Each number is 128 + 32 x the weight over its row's rms, rounded and kept within 0 to 255. Layers, rows and columns count from 0. Numbers have three digits each. The size before them is the row's rms in percent of the matrix's.

# layer 7 attention value, 192x192, rms 0.0733, rows 94-136, columns 0-63
113:157146128124084135116120160105144151093149054187134119102160149061100123201144068141140089151141171108139124093125154067141140134141166107135107154086115130106135185129188198150136149099100121
109:124122130115141182139122144170137132095142115140134148149098115094119150149127129084144058125084149138077131163071098151093121127116110096078142157118115197075133178157103116184130191119139040
111:126100093085122114125153111138129166111123155129160123155115178157077106072136095030158153105137102119129117136118132111172165128200111056095118163120126094138094083099164083079116151123105142
112:124191108109092121132157150107090084118127169109143112105079160160081102120109104136119118057166117162113143122123152152127157125117112108128136112110123056144109126082141133131151088162122128
102:108161127144092116125100173126129128160060145148126134101170152151111157120089097123098124120115144102084135105182147135107159111140110121124051043177116113117130135157126112156096110093135147
113:127108094090081103139070095117147085098115132196174150139113152104204167136145124099157148135209122155152111129122100074139137099191128088146226157149152138090138119141141081060166138124136124
109:176133139098098109120102101100156187135103074135106132091129120073122120212121119135148094110095139101152072153143132140128100175108155087131146092126123082112140166157163164137118144140061074
106:160130112158124137146183077129106106089095121114165145144086157162103134115131122140129124100181113133120133142101117128213186152174144140169163136131206067202091186138125117083122159115111139
113:128157081161146146144074150199146140100143104158150153137162098173155101161122132113138149181165100100121092046144156129100090112146150129141144150162147167143100055136113092146146129138070050
124:117100126167068131159142177140093176115153161112141118131160096111089154135153148113159025133121129112164165108116102162131138112153171111144171134105116160139159177113132166125125126117134127
107:082112092090179116161104106168117111118158087125137131161147070123128074156121135130162111125081060175237110117135062192038128134164078132146080155193112154124125112048113113161171125112073081
099:151064103143144142147209146141081150105131164090139137144155185146096085059112085072091154090114095125203141131111178136141109131164143117123151184089138107172086074135126046083070080112140170
104:168143069144148120103139105136127060122148121150152134098106092131235150139097153122185105152160098150107089150104113131195138123151113110140168138127115182062158206150095136156115150121137035
114:120187123150097127087154120138123118115108134146133156088129173160109109072112104116102220154184145106111131147148096109210171154223138098165127110139127119197132116146187139103112103091167136
119:154165056158103132115147165093104099072132141151146134106109201148111091097115113103128127088131136156136102103157131086173105150118149101153102143158092117121114129116027024129110102159189104
113:048131173141168138147163074141153118185139107131157133146147155151150137149119156149109077170061129138118121136178138151045163081080195125137100156120142172118101107106167162121152137106071173
115:113116169160120134160129079098176104133109169108092162158162168161143126123097108126131174079153154144119135200144161105178128128122153102083112141113150037133145129157174101119132098115119184
098:144145109150131137138045107168149134131091146163122160124196071108101160231134141110133084151140120107102110172177089132080144107114178176119103126132071082109184143129142109184111123112107145
100:130164094087059141109173145094143142131139126072136060129172130098085115114126103154128156153075068166094143134131115107056127140154094110140106099094166162140109103138171127117130093155059129
122:078138130113175123126140120104144144182123146071154096137110165187097135125115122109131133097111123154193127183121096212194160137153205146131089122077110129130157067104111126116101129101175142
114:136119134028143140138092139141139140079155106120129114138112174104118075122101098125157085112134083174180122118141078104046126166093078091089111129086125149120129129063088076135136088153075119
112:102122088143130132119088123140173066107117190142116146177098148057221173162122137165138132130114076143138140079124088119154061100106128102120105103127145135049155051117139080119145097134134068
111:097117127119187131115177120138134190169085096088059126084140174141046152131072105131095167105119131094154115201097148144092118090124094120153104066162078031139144149129154173131152126104152188
110:154173075085124119103111110113152121103168140127141098072118094062158140079123121082137147110181130150179128152120125094194114142137099116125179133158212093194153155157181113125127110115132060
103:140085130123141137146165153163066072115127126135117114161131108099163186174136143121166110111135070118095092118046113122132095114083069111081098149130115157091106146058114137142130141133121105
105:104105106076107146137190166124120121134092146138084124156159173150121138069132096152106119139148112126145103098134123077177104150127145130109102100129117095178079101076154105120182067131100122
103:103157140084055164083143151120109138148069169103133154159120127105054136077142101117084149117151103131212166122163112088170153116159137143120137117146137110164144087105125107112108126135150196
100:112184096142121102112151124140114061171150129103094141142120123129115172236168112132129120186118108167137069092116129119066125094087122159152136133096158144064110142112155165185148110117123159
106:147087145109134103149047104070138124105106147154098071132119142151154140174123125088133135150183112152167099105115122125156135160138111171175148194178189082147132104136109018076120175141128078
122:119150098116113121122153119197108049122169099090166136166127089089151126111144149126142137113132120134092135147075145129158103117094136135125164154064186218098091172149154136123138171129158139
107:159165164161088150117118128043164174159123146140103113053141154144092100073101119118135179085177167118143144158157131084092125159133205111123130108112099126097133132154117166098087115151135138
109:086142105138215131137182099129143115122201079095156139141096127101154160106145126135134144181108107151119171146104159079109131126173147134160195131113135160159090065105083130151150185114106125
124:129136113135070149153133120074126169098157095128124113095110185079124114134145140128157156123149114136141139109117152130067168130186125043100154141057071130065149166161112148148154150131136101
120:115072138119170116134137115113119157131118155116148101151150205141086115083085147115122146088181152103172148174146200160115175133114144102158093167115067119126135094145078117103112153138092152
094:198119193132159134129188079070111130130176141255104136147122073156095101111082168155114100176160121134137145117123026161123114109187122127099154167149097119090114131145101151142139098104122147
103:053109067108190103093093162117160167127123090056109149067135213115168189136113123160134110166042132131070113093135118050114108108121126154142130053134093104115159130126154094169155129129141151
101:087099126157220151149105138108112113213117174076164126149123143131114124150113107147131143091120100141166116180121152174081112084175143092107089141143130160154182140121194097121149142123154182
101:143115134115145138130150089143099171089100152075123122097133088111157034113149156123153158119102094112160125119090153215103091104107105109192190144133067042159112133109093193116101134121169152
108:153106083104175121117092099178137163115154155079167135111164143160114183131106113107152105143108114131103122119106103155167147124192107153141143083204040089135123117090191124118121155110116150
100:087150172075124121162126086090141138119086191135115136111105087160084098099101147157125147151154103130136131187105123184138113121166106104123091110139141122138168092134145119110137126155111146
097:138094143161185163159130121112075136173140153172110158109086134148122113150082137121096138152108141104140078123114127148118147113164123073135129072102083110123135157124069067098137126074160213
105:126178127108220100151145115091187144150114131098144164131149127149096155160118149172115137121143139092160120132114174117091143125114114097116124141168105127095101109117099070123144073078122147
102:131141153121110130154148077152130148123118184116129158066082042060160113058139129113135187122151118129151203154046109193168137097162112134116172186049150108125096129151120162100128136129148099